Weights of a small transformer language model.
Architecture: LayerNorm before each block, biases, tied embeddings.
Each number is 128 + 32 x the weight over its row's rms, rounded and kept within 0 to 255. Layers, rows and columns count from 0. Numbers have three digits each. The size before them is the row's rms in percent of the matrix's.

# k: layer 5 attention key, 96x96, rms 0.263, rows 56-95, columns 48-95
# q: layer 5 attention query, 96x96, rms 0.276, rows 57-95, columns 48-95
# v: layer 5 attention value, 96x96, rms 0.278, rows 32-95, columns 48-95
# o: layer 5 attention output (transposed), 96x96, rms 0.224, rows 32-95, columns 48-95
# up: layer 5 MLP up, 384x96, rms 0.33, rows 0-24, columns 48-95
# down: layer 5 MLP down (transposed), 384x96, rms 0.32, rows 0-24, columns 48-95
k56 103:115191122082128127126210106167168119068146125118131154152058119094184066151146120173160112128177160092077153146102151108151160171098148116151165
q57 104:161120094120132026060107120123112106104135146095155073149099134134149093113179163148095107142125145139122130170166123060145126119161155144171129
k57 102:196117091171081108029112109130135099121173105166184154198147079106112129148153148144131087152168082102124113191121118081139112167115128123135102
q58 105:110091072081119163109092145078154195094168066106157126047125136112078101116160107108136119131148157099174092143072131101107133123119153118119142
k58 101:109096034151079162103118091104141098128145103060101150104141103123151133147141072045080132152156154120119139149133102121146110186146137106143141
q59 110:177124109078145124150159190096117096129146104109121143185146104187135094161093139093110096122182156121136119123090116149124102058119124136157147
k59 110:133133131087159080119114079153148150117094115127107187135134099186148121167090146137144093091158098124109128115167181069072096113124155140126107
q60 106:117123136148201143123074176072086156109159154110180147198121147144097156077119106102144132103089068049121124149228109121121126084120132145093133
k60 106:090130148135171187091137109146130075172077180091163107153055131124025141104093159123134087142144111087150115159186123129155129110108153092133151
q61 101:152189142133129119136167131126157134125117125108090126098132108163161090090153109059102078167098133137093133168148145150173134093101133095130086
k61 116:136130173113138096150171089147091146120149120150123156076149149114145136099203123092110130164127255102111143105152126108160116114129099153084123
q62 098:112088142120062115075097120092165093084159084115092149170116175107148093140110164131107128142144117190131107149140149127132123002149156092128155
k62 110:163086087128106125099136123113111119117175163098096106132119188168121133123106120138131110107137093087071148091132167179160085086160176122109097
q63 109:085118051139137141128117110133078159107145162077062082173139141098138122166109127085148112112185144069072159100139142135108159123148092166110110
k63 111:078175092160145175116146160133109101158097200094117041062148177125118111096134129151128154114114101077136158089097151085169165152105133152114143
v32 095:182164085150140095174135101094139149091111175119112160195126192070131117151140065121163133171114156182098154038178109151136157130117107107109131
o32 095:104194127099107170105137195115092088143101107136129106171149099146107162128080163088044090070066142067124111141125106174162161133139102080139145
v33 092:116103094110106075158106167085157131120124090183097103106140089176106156078103137090109072128090136104117099140132089087138127106102196097117090
o33 095:138118140088105157191147089144110069119137148087076193143133114114168131139103144165103181119141104174172110068090145168127141077130097175167129
v34 103:135165102135061128149145097158131099151139157116174142158130130103114085117110111167164086077138127145125108148134115166103146129099148106089199
o34 108:109077153146180160141059158127147115133063101108117169065098152185122183166132129113119148086129059090112143139102084140099106106134098141157094
v35 097:152104127150138116157149162085180074118109167171104157095170117177104118052168156190094159111109152088116114080094151126098137134068088074153149
o35 092:131085141096064142110110106183079118175171119082157094126098192075151122151083134134142164110127077142112135130093123163102128144111096124098091
v36 112:168134116121128128075140179094168141146145128109077123132097094110144159074161125121143148097108083103161135116130091171111136143076170154133072
o36 112:119125095068088144135115142106088068127127163113117106097127123146137116173121130159135183072167147181090112139076111074183121119180131126099191
v37 091:116159182122079130136128128151091078081172172074114109193093131135146116119113154076127148126102078155147099115102142058148091128119133184120162
o37 099:118089153098131149114104150127141229134100100167102168049155081126066124104130136127157152110109149121102137111196111113145137129054069110137170
v38 099:206119112166110137176156119164128089143065092127161089107128114145151106132175099061093108142123134110174186081187109157135049079120169074133095
o38 103:144187143124133131154052151099111156109070166097079099183143190150123118143123144109127132124108136144113100213106193143116150170171126182134079
v39 100:193090141126113117107186099174111133148108083058063100149162173137126135159117168111140117152095117150131129171100139156109147183197090209120138
o39 095:138186087195138171078110083146100110132121090152157117122131103093138081133192101094160076189097182094108132154138099082121116063128145148096166
v40 100:140098094148086144136123100174173090153176114109141113139177164083137147147113140150182164106074125077147089109151131115141141076085060114131127
o40 104:056139087129119075075163182079071111103144155127126169120102151138130136094092067125132137195109140092116103159111081137114117214146134124152213
v41 108:129117107132126070130124143107178105117132134043109144149144134136105113155137110135102087092117230112112146163174134193116147130113113134183160
o41 111:136076099122060188162130135121077156182110153086177143120099152115181134103134138179115083161156086100150104115076155107075139131164141126114117
v42 103:136071124102145088122127111149194109114154128124063081158112128134095163202125138083153124150175139137107160129102147129125105132146125166150109
o42 112:110095116185057173130148160142095193162071127154161130128118158135091118089110119140132167136074188124100097129155129142193062113119144108177158
v43 101:078179116127124150127092117147100134121128059134121089095154107109139091173151095124078079115041071187125181118129139147102124126142114141078144
o43 110:119122071136116067153073125126116128125106140138119195176167123148121064115155148071138113127183100104167119148120118107146120181167110112165122
v44 111:152090171120135057102163089193112207176065199124151094106209092109132142118121144156102159123132173149128122106077121161129092068133129118088112
o44 122:144193091137169204165133193132163091103143116191074138132129164136144146134150151123148109168099125166111170171135136157159178158076134151079121
v45 100:096186139176100095127127107164156152118140107144087130147143116084147139087130138199144135090077117133074073140131149127147100138117159190163137
o45 104:180105090087158184175158076063099060128189105132129095099164165155129122174078152047121104135127119115115152144126102085097147124122150099084161
v46 091:176138169137153148091106137129158094126107172116128186132144163055131118096154165113083095181159094103169116161105098115162145100122119125101110
o46 099:077138114146163128117106133147095137121168131094144164088165177128176155124121124140110095158163187164123089134172138127169100129083134115048131
v47 094:169121160142152107142168163150127094080083095117120152150086153128111156121131124140117182131151124080140145132128092116105125077171105085117142
o47 104:108166182115065100121065130122153165153125105140134079127136117103088161146117117069109097111049151117118116121115148173150090146101102149086090
v48 104:135198087113067061095138114140167157148123123089136084148180110140099068163153120138142102156168155088159110080095070117146115132104105106119092
o48 111:145153105129172147159151133088063108131174098143188144134135165138119163083119134134116139118035138147098102123138146175069161069193102176126148
v49 098:041072163108129116187152143172108135083189083077146193129146145142142117122151118112150115149108097155135232104136118080148075084143133077149158
o49 104:150062121110103107084080186111125147159120145166098106116135153123121098156061116088133104148137108112144084147172123146106183129155111093097132
v50 111:101110101175134127144088126200125116118102118174205143154073090087208106088136101112070156112143138066125091101146100135113095119088167144167133
o50 114:144111167122146149138120114097127124099182102121083076109147180172026154136138136127128120089182111178171071112102159111134117129163141078125088
v51 117:154052109075083130177118148139112142119092135141173167137139114120097160110089153109173163188156120113128174133172084082203083168118144121111127
o51 120:105144159175168104133103128115153088099156148110114138114176139100154089103166133126076113136099173107143138140124158138084151088166186071160070
v52 098:141123171110157080103133127098095113111121183125132106138094172151072166186202186125125101071150131143076150138088155113126133171087094097196177
o52 110:145139095143083149113164154196132148169137123177084167115135117151135087113030059185117188109118068105146161075138120106096113103095129108094111
v53 099:116137103121050097097154122060124107148133158146157089176099146181121111107139104068114125135164147177135113201109063114182107146113151157148152
o53 105:140157168147169169188167165139173150110123142071091153088126109109120146109069073155131138095193134110090140155186157141073099129171198155161132
v54 103:152165102130145070104155075072157094142096116169113177118164178027093146151113119156164141123125148134139124133121175125066147131112124118134109
o54 105:094050109135100162151144126182153172125163093098147137172129098195215136139149141137056074112099132123117144109093105117136110126147076115120158
v55 116:091129075120107152131115150059131171096117141062116152135121075094124156143135142119107118127058129164114127153049110161079100090113069178140142
o55 112:190099137184191153119163112112114114157134186166156139113112138165145079087112192159158082090153100141134106101135197162154163189141147103045157
v56 104:160093142106104137080159108153113140174075152084130130035119130174102093149117116163116106080137142117091073186128168148109149107069099105142175
o56 104:130172120117143155131093115168103103120190095078090166154126067106155129142129099187153093200125053110136186110073168081121124090108143165127133
v57 099:155164147093186118163127106151149152145174080144191122090077135101208110143114122204116149128085120064079080149097125118120156121129120143132149
o57 108:135092133135149120121102117120093127061150151107178141169159161143079120132118123140145066172124136123172146085167125066128122200166109090074105
v58 110:131102089163135111164124074181162184087142084122118091157134136091106114180097146156101142113121080121130125142139112096136100135123120064210124
o58 110:137104125063089144123116151114136099150124098101113117172099181108136086080146149109153110220083167114100117111106153134156129149158154114134144
v59 100:119114160097131077102059106069119114136063138127101123120144115149128122160090187141085096091101081082122118094160091176139142121137142118139098
o59 106:159165081124108139162140138146164125124141145108087205091160137067132156110155140134092161139147192138147126145117158123166141103080109170099140
v60 083:059149065119149107149122175142086145108089082109132121164093167149201161150146185149137103114084123127158157164105185136131078149101152182156100
o60 084:182080147177156143122089099087147123122139165193133158107100122138078126179133123112077149142165141100141109107144177113135116089129098128061164
v61 103:129145088185081150115111128165161194112161156154088123145089125098173057100096077148099123157110193135105071070180067170145120200149155101152159
o61 112:085096144095143117133134107104098053149142109116148124158179122119078172101174189080126122100120119126142130106117164085129125147162111116142184
v62 107:121074180094126172159125132161144133155151106136155132130102160146105154155154106098099119145180179106071089158116131088103168106066115183108148
o62 115:083153126122172120131125107147083111111128117164128187103167101106085139121160025130124155146136048113105129134137130173130089116141122068141151
v63 115:151120147163130050127108107155152106084107110079127126149141090150095191115140062172144163118144156124181167137098144114117107133121098066112128
o63 111:148146158113120176152073146146087097159215150139131130147090123092138071101155185114114135097092105099127149130175114165151207170133103176133089
q64 094:129147123102172068129106122160108180148063100141113100104134125077184167112137134136154086092145125123136128100116080097126165128193153114078105
k64 091:121152172112103215131194198126116092120113150165112119168148080126120151075155146142150081176147165083121143085085068069074129142110127135103107
q65 092:161118172083163182175106110155127100147135169126135170144135147126184142133131077090147078064110098117141132122149161105140158190119108114127147
k65 101:131170163096116145111179183121081106113130129119133074129077176155107118073165128126146144118124195063092161097087123149161158144152093107088100
q66 092:099156143143155089133114163157123073164141174131153100163128113130166118126094215141126124120117133141149119110123147106133174160090119148114184
k66 109:171107106116133129065164161135113131096140078155170143149128131150147086152116063129100136112128059186146117175108139151058168158180144099081090
q67 103:139122158141161121085169164086124123137053139152164096106181149091139182181129120106110108146178186169113135171120138099156158095082103115126162
k67 093:074164147055147167082084150170126108136158141130153093100133163104133084184117110123122139117113126155126114183164124088125155140101132106197074
q68 099:068177135106193110098146141135122115144155062157157166184131135127195137191152108094058136148059176172125138150148122140113116086139113117110133
k68 106:148133108094066079084094097133118111116147081183146190154103100122142095150129140069139112162172153125130158141102180094083070117130172096142158
q69 106:128121112076135189156113129125148167132148112114126068120107139120102170153166139104060088126099184132121113073120080122164116171090146170103104
k69 098:109093134115123166176035166128117106066107166121144092098136152092099130124176180106191101068142152109135152143108159138183137168149134087163147
q70 101:130094147167152180051079136167147146088155115154181114160151112156126082120111119172123146090129067093112080084140103128103100157092111112127112
k70 097:152112096118092082132155150150136161120133131122151130204129144146158151164148143097155140098175124142123133107164120178162082206184075125186086
q71 102:123156063091182060108117091144189155110118133115174140122117093099121114136130130091165164188119116097103124123147147122072175150109079118079111
k71 096:084133106078126122141189163141133104146084117118117126142128117130132077123160149149105076115145144086120103159211077106130142085143114108138165
q72 101:132156112142056153177156157181130132173122136166158155157108140118162149122094134140154061157103142185111107166135138177157143111108170134143136
k72 093:101073158124107143145156126178139196142123144129138119161094124131156173138096107141173123150110162151141194127095079125119141136106137172108090
q73 094:096111139179126141113075164179054130126142129140177097036133134100094158137137108147133103063128027133118129123180105153129163150134075105116111
k73 096:109110183154097113063147166114115110128130126066149127124110153108114090141121109136091090115172065125177099109099161128110077154090116163113145
q74 098:122153151133120088124093134121135134136168093127121125155091114096140149145158080052184157105193107091173084117124126127134194167140139124144140
k74 110:143108200120158169131137183103131106072112072126159132141143086144136127143179102137116149125110145144179163161123207091137132116093124169161162
q75 099:108105166148090081171102151126096098149101117126171131117153185137088177098175068165132183145128126067103127136121113139072093165132106197113105
k75 099:093115119155079123121108147192089087154113156098084117113134180219154139126138145165152141168126101092123135131103178121150135129139130131105104
q76 091:143140095154149130137116171163136117142133063162172120126147103155125147175173155136147131086102161106158207128111115110142110154099133175173086
k76 092:159102158129117102188115088119130136120175115097135129167120101123162086172132144079132146136170128097197075177157099178132174111102159113142126
q77 099:172133099160104132161117211060117083152113176080134166103124130098156196068132167115100113123128074107113133154110123069152120066124111173176093
k77 101:096092164147169129183138119170154163125105150110166097114078111160106102183107124152174170167136199115165097118118154130053108121155122083194095
q78 102:090147135129068078100098058132167106124127072088087133115155145166160153110120142148129109146072171093104100126156092176136135139131146169139152
k78 095:125121150107107152154125104045070105108100197114129132106136142123113138162164079076138149159092120122131132118123134111096135075153159123163102
q79 104:126119178153164107133119128072157152161137105158177100158104049120111146090098176084141171093124113159142083162170119165123154108141099140186146
k79 108:091120181150101191134129110162157097051144102105121153140116122140113096083163132177160094060078171111079084139122135143132124105189154122110065
q80 102:108169076131127104122121168132175116152127108140080126106146098186148115135166194112148078128164133128077100087093183171165124161169094113121123
k80 100:046117153156174115135117163151140119145113118106091130149141173165118171157247139126094162122160139138163128087110096112144125162131127085086154
q81 102:145153154169119165131179140159070095114158108200138169092168103118158126148143126110143117151142164109128181093160132166108119073077132106150134
k81 101:118129074108141093092084147152132142079110161116098148177052142168096079175083148116151143160088127069086120112133120157150200138151158146093164
q82 096:089110138109165141120131093126146084092149085110129115076065145086145097135083066164124164099127158078091106148128185133051098123150128108157104
k82 091:148136120151154145139162110121154095142137127079164148118077105112120146140094101093189202168177094135117129172123130101150170086119145167138176
q83 108:148175083107079142094114079140095123127122174088120125131145106111150088132110087148111143130153119107041092097139117156123117164177174053083129
k83 115:138132132153132123111103133121089164107074130172086081131089104098141136065143104148126098137131114083079181140131117141199033103096148157104135
q84 099:111135144112117095098112147071121138142053167088135077117130145081120141152107101105104096104116120178126117081121149186101062086125114139089073
k84 095:067130135092093161089111142138157185196112076103112179143158128071076138175120134110068196120131082144140148158099137158092121131170132144114114
q85 097:154152118107105118090127117168087149074126153117177110104105155106095101090170118117161113073153181106130136097092140093108170139120097163144102
k85 097:142099123158122147125128147116173116155117124092143103090143139151127115173128114140154167126119179097157198148095044104132174172112184171171176
q86 101:191140118124156130127073163114132154197115074105152108116126190168116130103143117081147138140077118125121125115117064133135128155122152151133147
k86 095:109128166117068163129126136100134072173128124168133131101113176034126126118126164123145101116099143131200096124099147114149141121093156120155073
q87 107:149084119123131139087133067095144125189172167155180141153148175123103128156092178109132064170165099137153111127175127143062109173123170109171120
k87 106:147082132089104126080150075133134132079167115155133199094135118110123165080110122159159092184149108158075082181156093101077119167114074128092097
q88 109:167102179095159143142085112136149109152126110160138140146153114162117146138063122152151129160204156110157106185051194083102124112129145087158147
k88 101:181183144110075047124170123140104157066125119116128170116127059160123127123166153130148097123125178119060127115136151130149117099210117154115107
q89 103:143128126153109129148083105129109167108160115203145122147160073154154188146078109125140118145117169201140137091122153141113125110130096137168090
k89 103:180115123105143124074110163117155150104145172135097161097146140190157129153137143128112090084150096133067098146097126201099099092134125178120121
q90 096:122113123069114115112174135121138098120071172101115040143096112150170069147123172140106136187110146113181173140173157163143126137153079114130110
k90 101:114204117107152073117115141099138127104131188086100110149177133140115154120138182133127159062111140136118174215106119166090123085118068121111141
q91 092:116169215178142163090087158089091157132091137090144176086138146117120134134120160205171099103076140101101120100114139159162149128117152079148125
k91 093:164106135133092107097115157126082175126050136161123111146211167121091140171094168110163108163114133189147101124099116159167144143127177103149098
q92 101:102108122091128153131163103163065174155069111140120161110080098159082144139160188126123120141104142120132132099171132127084129092131156134111131
k92 093:104114097136125138171134108092078132188100130172093122172130183131146093120073119096146144152130138165126114159099122154089086125143096112059201
q93 091:119117039153189136097054142078165153087142204135051127128140148145112129137131088157094119183158150127090145134138106123098130138147085149078151
k93 095:109101074160138126138091154136161099101072160126068126088150127132117092127094088156135134208096064107138165146096124167103129122114122132140160
q94 100:105143137106149165151115156150148170156170171111096082156092128138162105113129157084108161064140128084125103178153102080171125162131090144166097
k94 101:100111106172104129141128188118093044139122153133061067059107168098114094089115160113121084106107168121158129147119110138172165135102108137140116
q95 100:149137146118144118146139195142132141110140125167110151122149114176045203086130087096112128163144111084146144105155159118135084095078167135190151
k95 093:180089103082203095099136149185177118102099149104096117134155132139127105148145129066133100198079095143143145116130127100143122141154131120062123
v64 089:109165110146162144200074122205109150062134123127171133108174107128133148175090097128141151078109112093134146031130126078111104141114092069127091
o64 093:143158134102127126093169086120162081190118115193123163107167138135143110114083079123124101217095177158126100180166138149069107120094154125125148
v65 113:164154155183173081139099170110138066078134155143163089148169069114168128143076145142154119084094110148151122073122098091093051217094111103114136
o65 121:080124123144075173117138088138128141133135059169137106108098107154119144174071198101113090126087221089112119113137141105110146141124126095088145
v66 093:177080146167117180116131149061078085114144089136133162068149193105152068098172074112139158137131129147109080096179176099101118153111125106096089
o66 086:089160152091179096118114151141106170102136126170154144166179093155161180123134169138113109152074109091205110094171101111125068086080138131127078
v67 096:113114100115167137137073156102173151121133082063129157148158139077192092149119132073161174130121118089162153120191131129087139148140101135133068
o67 105:110166150126112161107124138170066121190150127164133129113095102135093126146126112112086101177159089161138139134094162128115092109150151066104092
v68 101:175125173143125106118133118064171109139088114109122138087173142132114137119160056132171151117126109142103158188104127171164121103107083111188121
o68 102:141155142100177119120160131132126125102120164109140154176179099112157117156142138155120157181130092130124126143192114135102069118150188166164171
v69 095:141144148125105149149134151133165143139082150123093119099112089171140115134091199049131075108152097179102127082195078128102158169141108128144115
o69 102:128165162137139102103094109129118082206138128115158119170194115116146120169221145155191172104110215163135109132103199110133149129158141120142102
v70 090:106123107132150157180183175128139069172125094145135145116074124145158141151141156127130151096133076093154168209110134094128094145126132169146161
o70 089:115103113141065166096140096144178174065106101104143169101129173147119175130068067107157101116125147127117074141166099169159133129099182128123077
v71 115:156199111157113197097106099130149124136122146146131159181159126095144103116111154097106146126167124128147109113124093128131135174029135136136114
o71 117:132127121127100128175080093062107107153131121128141093072108092141121184142057171082093129100110169199168112117131123146083120097157146146112103
v72 101:092143169145192098159110156088131146089119125163115165138135140159145167154114110139122157109136086113110124150127131112049195173182177062122142
o72 092:167124065104124162165135123161153124175119133142140119117122115107114074140136077159114073132097125090139171076136185146157108046116106188099048
v73 099:164105128105112136146156164122116115101135133164075118095149158134102171081147163126076094117142174133122124152038154047173132060134092111134164
o73 096:150146150183108124135098173071115162112153155096138160128151142136170142081140104176166161115150117141147134060209105156139084130112139151109146
v74 110:179118125139132084143125154092137095185098154164129160117166097100162142070105161147146124107132115087135087090086160128102142119142143102053088
o74 110:166144138184125120086116114139117138119144119178133132118099163133132092174082106141166124118111134158106186146143098134118139109156130172194137
v75 085:127165067091153114157103109130073151142072114166177111151199175186149138154123120105123083122142177125153135080139140137147085132099104126134109
o75 085:109133153102129152126163193125181141089118111071073142151147144109157114112124066164105140126125124140126193068063073128097108148114075106099122
v76 096:148154119093102118097085098100090137104131096139125149139087121169089084135139182116162156161127082143162152127121150117116125168168139100169115
o76 098:115126073119108085122097202135159145177103148082120116101110127136159121213140094154078060118168108118126130136126148094124104161097096079091080
v77 091:098148149080161172129134180123153151146177120166149052119114132102158157127161091131091119156119130135130101211087148084136135189126101114148073
o77 096:169086132152131110088129105140179118169116150092168185125118126122153115137104086143082191132197152117091108162136108127060064071097145146155156
v78 103:082200123144129122086077130146142152095154131093072135119094116140131156091090103147129113150061043131100098128106150224110137188117189153122109
o78 099:125188128103098112147159115117216059136113122199098095132152071152119095161103167130186156165195157116123123161129160146171111102119111103119130
v79 100:111148106130103157108083118119093169084124124122151101131091204116109114099153148133186069061137046112131181169114163042149122115112150144110136
o79 111:171159161106100112121138106106187134124155124087090161135129061120169133176103095162143198076170164161163119084112156161114136159179167100139108
v80 088:157043080092083096165112136095156077096075138146113089106173076085134126128154179124110164122062148142157134091122136107111097082132134113125189
o80 084:078193138179200088116113050147074148176149133106174158105104124188105128165080130121094060184157112078131074168126081133109092126136154090119117
v81 086:095106188167160160133100085194112145099118089183167117108141139112154123126140126111154140115032062127145073095106140138152093097154127159107117
o81 087:126173104054189155060150142124135079056098110131159076059116130194104141173121105123119135159156110131144141165162128085091115170104144114103176
v82 093:104123082095134111137056135144106174132143164166136179147109162101083129147150132070106133100130137160119097115048093133146131051126109121104127
o82 103:102099126150084111150190156118072056139157082105136134112082178141110142130079045132101144146146118100127107125157171144098121138093208176127151
v83 092:138159153164111149112068118113105125138140166077116064148149091128135051186180110087069074144140155141123140087168131078146081121124132153145170
o83 093:088109109088122082162142156139099138172107148163125235154153153131121149074058136096103141188128185097160151113095104085129122163127114107103115
v84 099:081130102081103184076103139141152118086113126088078143096123131153107174164061143087130128162126168135098146161155161174102101094152117106099203
o84 101:123111135151163101108166132127132074164165108141127090177073116124182079051155099155145107124107129100131097141123158133157159164114105161158106
v85 087:156107110113106124137174150086115157099112185146136112168076171160152151095149095064113119134141092150174148173141088138145087124175163146187114
o85 090:129091120155149159120110080123184132141142141124173198165176173103125140166154134148140143138133141121121128156114083139091124087119116113149119
v86 102:101167132114092085130077082143182082144125108186155105162083150117158055122139071131132105143091182112097116153134105187160135152142149143183158
o86 104:114064150130163150118138179190149134049070118073098114090158160124095059141039116150180160109161124111116087103129155088106112135117145108151124
v87 097:145100117133107133134130154175131158092138092127108077169166166102152134116097083152127135113117125190088099176069104117150108124155117100104199
o87 102:107120106147191106116039142120177188096159142108168134129117192164116155112116127152160154112118095090111084158129124153106150113074084149079121
v88 103:120169141179126105147169163116137120118100074087141107121160185094126102078101147188144101098137150089142147135126189118142125086157136093168133
o88 110:133090071069162163082111124180140103120145128124069146082078125119150101128122157091138199091123112105125104086139132113114115093121130153116168
v89 099:149137190125185147088109128070117140134127086079148118100158107188122141162150105127138055177101067072137145163143168177153140125147110186119064
o89 103:115143175065083137119166077144126116102135138162184147167119158114140080130128093097103134113089132154121132130156034112136133174126046112177126
v90 099:149132131183132114176102103130183172143115113125091156111054106118092154131143064170152149123136153094131064137090094098152135101143161077112067
o90 096:065111132172141093098134131139141107099121136113102135085187196140130147112124108138133159114110085148087148192181186151154108079141167114117205
v91 091:144099069112115162129146142113131117157097095139109101108150183146134122092139155085137096074099147186073121146139159134092158146076162065100109
o91 099:085114096099179080073094143124149129098160107079084165136120101174178138181144069134162170111129088111093114117099167160153105078117131145089116
v92 117:132097175168135090145098151064110127154130090161107160189119133200166110100165114125091073087068150124064135146146127171119182113128155142155176
o92 115:131151061053088093148122126150092110059121099102080106142162145114090110167073079102114152110133146191168092130144086115184119096175144127101133
v93 099:142148182132127142095121122144134173073122135148128034110157070188095114177159089161176138085093078151149125081176136148103165183146087182095132
o93 100:108158114076172080149108089085162082107092125121111160141139079130110149150081152195179116162130147120100057134096112097087130112159121100173104
v94 107:094062143089113087085156079146186082137151124099121131172112139143141116099154097055174134115120144084128168129048127142130100082139148173083100
o94 112:155150107201116130086120142146120196099098137159137070096062147112100096140160088169131206171139115138096098137160132112151088146148151139153116
v95 108:196096095181150079101074074147207090103106172079094134140126111181194155128157117133106115144153140128150074056148091164108201132078151108138117
o95 111:103132218121153166157132146120098164191093113172159147117117121203103161149115104147155138100123151193142155175123137173182127155191110116144104
up0 090:141145085173114154125155108091057112209145133167118087132130116129122148168145201166178141165157133164066137152162169147084128160149075069167101
down0 099:125164144160108092134152160175177129111111062111105105141108123073112115068133146129142121162115119105166088139126097115197163110148183170147148
up1 091:174162149143118089116124152120114145121153130129129153177118171126206159065178079147139143126173055152124090098105156141162161108139136107114107
down1 095:138121086112118074103177168075209152209141153130147133168092103130113156193108178139143149108148137118157159126139095146117084103185108093101115
up2 098:164140129120103157184143102096145121088108144179123135078177154113127132131122167130140151101088154116113115144128110123102162099089118121114089
down2 104:154109154132169157108078153149098097108172180119115107096144097115110081131124155187119130159074117078118158117073084109092147171157157072090099
up3 101:116130169103146154163176097130169155141074161116137133154136100118109079125134117140106115121180174168187152109169083167120125144187042136117161
down3 094:102131057147182097170141125164066087124140102128117186101108118092166116197110117146202121147176097107136092092129182144169130165076147102120116
up4 098:168140120108110129065153161132084146146115126118092153162182110148116097029078089103107104116154135092197076130079120159128117165166165181154130
down4 101:141076087153123133131162128135113101077122137109162147154159083179129093100183194087078178126155130135149166166134099120142104118139182102054192
up5 107:113108132156104122104089101142156186114091192131111193144165064150145107111115158112069146174151180103084022127114095131110130095105157158101154
down5 108:156180122147114130156130117103120168170170166154131054102103174156116115121032135127157167093090116130101139144110127125105092098150158113140093
up6 097:101169109073106212136087132092094119133146140173119117034163143145130026091136134132115133035122141166131169113165130111119093093171118083183128
down6 110:121121118108164171152180145131087134105217117157139145078110161127187118201172098083156119168092074096064163144134139080146117113146129085089179
up7 095:154170073093126147140185140125140130108143132155141062154167100104150132053164155128146159072106117152117112134150102115137137127153172104108107
down7 088:171134089123179207084168102156185140116164143072112099109140086142097168121096086090168181158126152143165076180099082100103136115154136084109119
up8 100:116131109131083082145217129113095141066127153167152074147101165172122133106178134152145139124127070098146147106072182125145115163085141150093126
down8 095:118092164162137127134096091164176138151173120128113100107063108103147174190089162167131114184133140161139124118131142142116106178070136116157183
up9 094:142163108123150156119136099075169141140187145175102114182134084145097068096156152141105131098110157122127172098055102162098146208150130117109136
down9 094:129161126128136106113116131101149170139075095069104123132136120219149197181113135113135143126035159163134101176141134096218111124150044128159089
up10 097:190128144136138122141196116101050142129119136090091129134108103127147156169130069137168102114110062189088092076066136156104167100130169065152079
down10 094:188078127065164148128103127105063100139114107141133120133157153146091189156135099136123131087018095183107118114113105146155132095092135094181163
up11 101:152087134121104072141143139106136116212121209171189120146148148091146133111137210118196068111142120084069132177086097117146147107102141140126138
down11 104:193090178150164162136193124098194162127167050113111092144155188148158118121154125099137086132093085128141110150158139078117141094150158115101067
up12 090:073128124111066103169167153204115141152184133075109133195161128161088143084081104117099162123142067156178162109099118144136103139115165119108089
down12 110:138118189174143099120094154152090128135162132059068117063125161096119127168121154111131132120183100119130089155076176139112134078163096144088105
up13 103:210080138174136156073102100161118167155090119125116105162153121112140095078129112128193179126136095055144132084154146134111131158115156122138145
down13 104:114104148105124109154104112092144083169121155153111128140067059141100097196143163156119088125175083100147153100118070128093167155134102069125115
up14 107:115091114132112085133145074138127104113065148174101119189129097108131192157117101146114117129090201134165117102077146147118176104109117106139098
down14 099:093118173080137124093078125168159084126122184111171124123059124096081114134147113049082146142126107140148120129126113151099068210152131183158159
up15 096:182132190128165068144130121159168120177105147078148140127137135128097109150167121107124121123191127141058160093084160168155128072101068096156119
down15 097:095103111165111110155115132118163125177182127182102146175167133171134162100118116075121168108080083071117142167160158087145148168145149165104092
up16 096:155147129162153111062161118119133072094114113074108118077161190106127128116173181161075108064113079166153130167116191157152186147142122110139163
down16 096:142103158129098133129147143105103117156110056121112110128129069140081125092104138120116172183085114104102117151156108178159105084102130110116152
up17 102:140156063167127153119068190118147119073134127182103111138165105092114091139083124158116152181118117125169107144200139158086133123170134175164075
down17 096:119105187056151069131164123159125124104151160109155149093162186157085140140155143075144149081134173095179149092149173122097077109172119085155102
up18 102:169109101106114113171127103160124095137098131117172127089150104089178122140143098124131215158110090107130059079187148179095110116150121194130146
down18 083:106165138090184072128181180158060130104105101100081159131131162161130128118153095163121122128133197141211131171114118134158091101103186047124090
up19 090:165129115093121165125151103113113118137072165087141156031150083132141110089120156157137139090165131155049133131099029125120117175160136114118145
down19 105:117157179051164117122146147133123120133133183128114133151131174138150100094137186142103081127127158077126159102105123194109112144129157114108077
up20 101:135142109097139111136103125132173145207130113095125047128184115143148157127154135157192196125170120171084150090093156172146144069140142106165110
down20 102:140144144125102158171181089126125127115123160132132086192082119195167149126132099142077135145112100111125092102145029121165132175143149140172151
up21 096:165109101122175139089113188164153116109134163079070134095146103091122140141107104067103107104154147145165124108149152099137155180111103155104086
down21 093:124101162094116146177147123118123110132169071106077103127100143151119117096176067098110107055089130160118105127123223151090119106095140130166138
up22 110:131144105139132146132154090110140113169141091094103136137160143142104168144077126177137131131147110159132094083077103120107069067142181052187115
down22 116:175136147110080105095096126157131124151126154129146135141133181124136069133091162145121104136099186123098140135134147169141206160106102093172158
up23 102:138148173132145160182185134135111126166087159132109112080100069126112161112103123133111112140148119092140138169151144163095058097113165147133093
down23 077:143130151115123145052165065153109110151078097156094140190129188138144105153122168150124114148080154138131200138163089194143126112171118101159153
up24 095:090149103156119111095141150145131105126156114086111110152093134119082142107131056141090133165165154189077117126119112112077149139129190101179062
down24 110:133178105113136132136148169089109131080150075142209044090146134158155187118118213117097153133121092127117154138192118115078120084127102118031106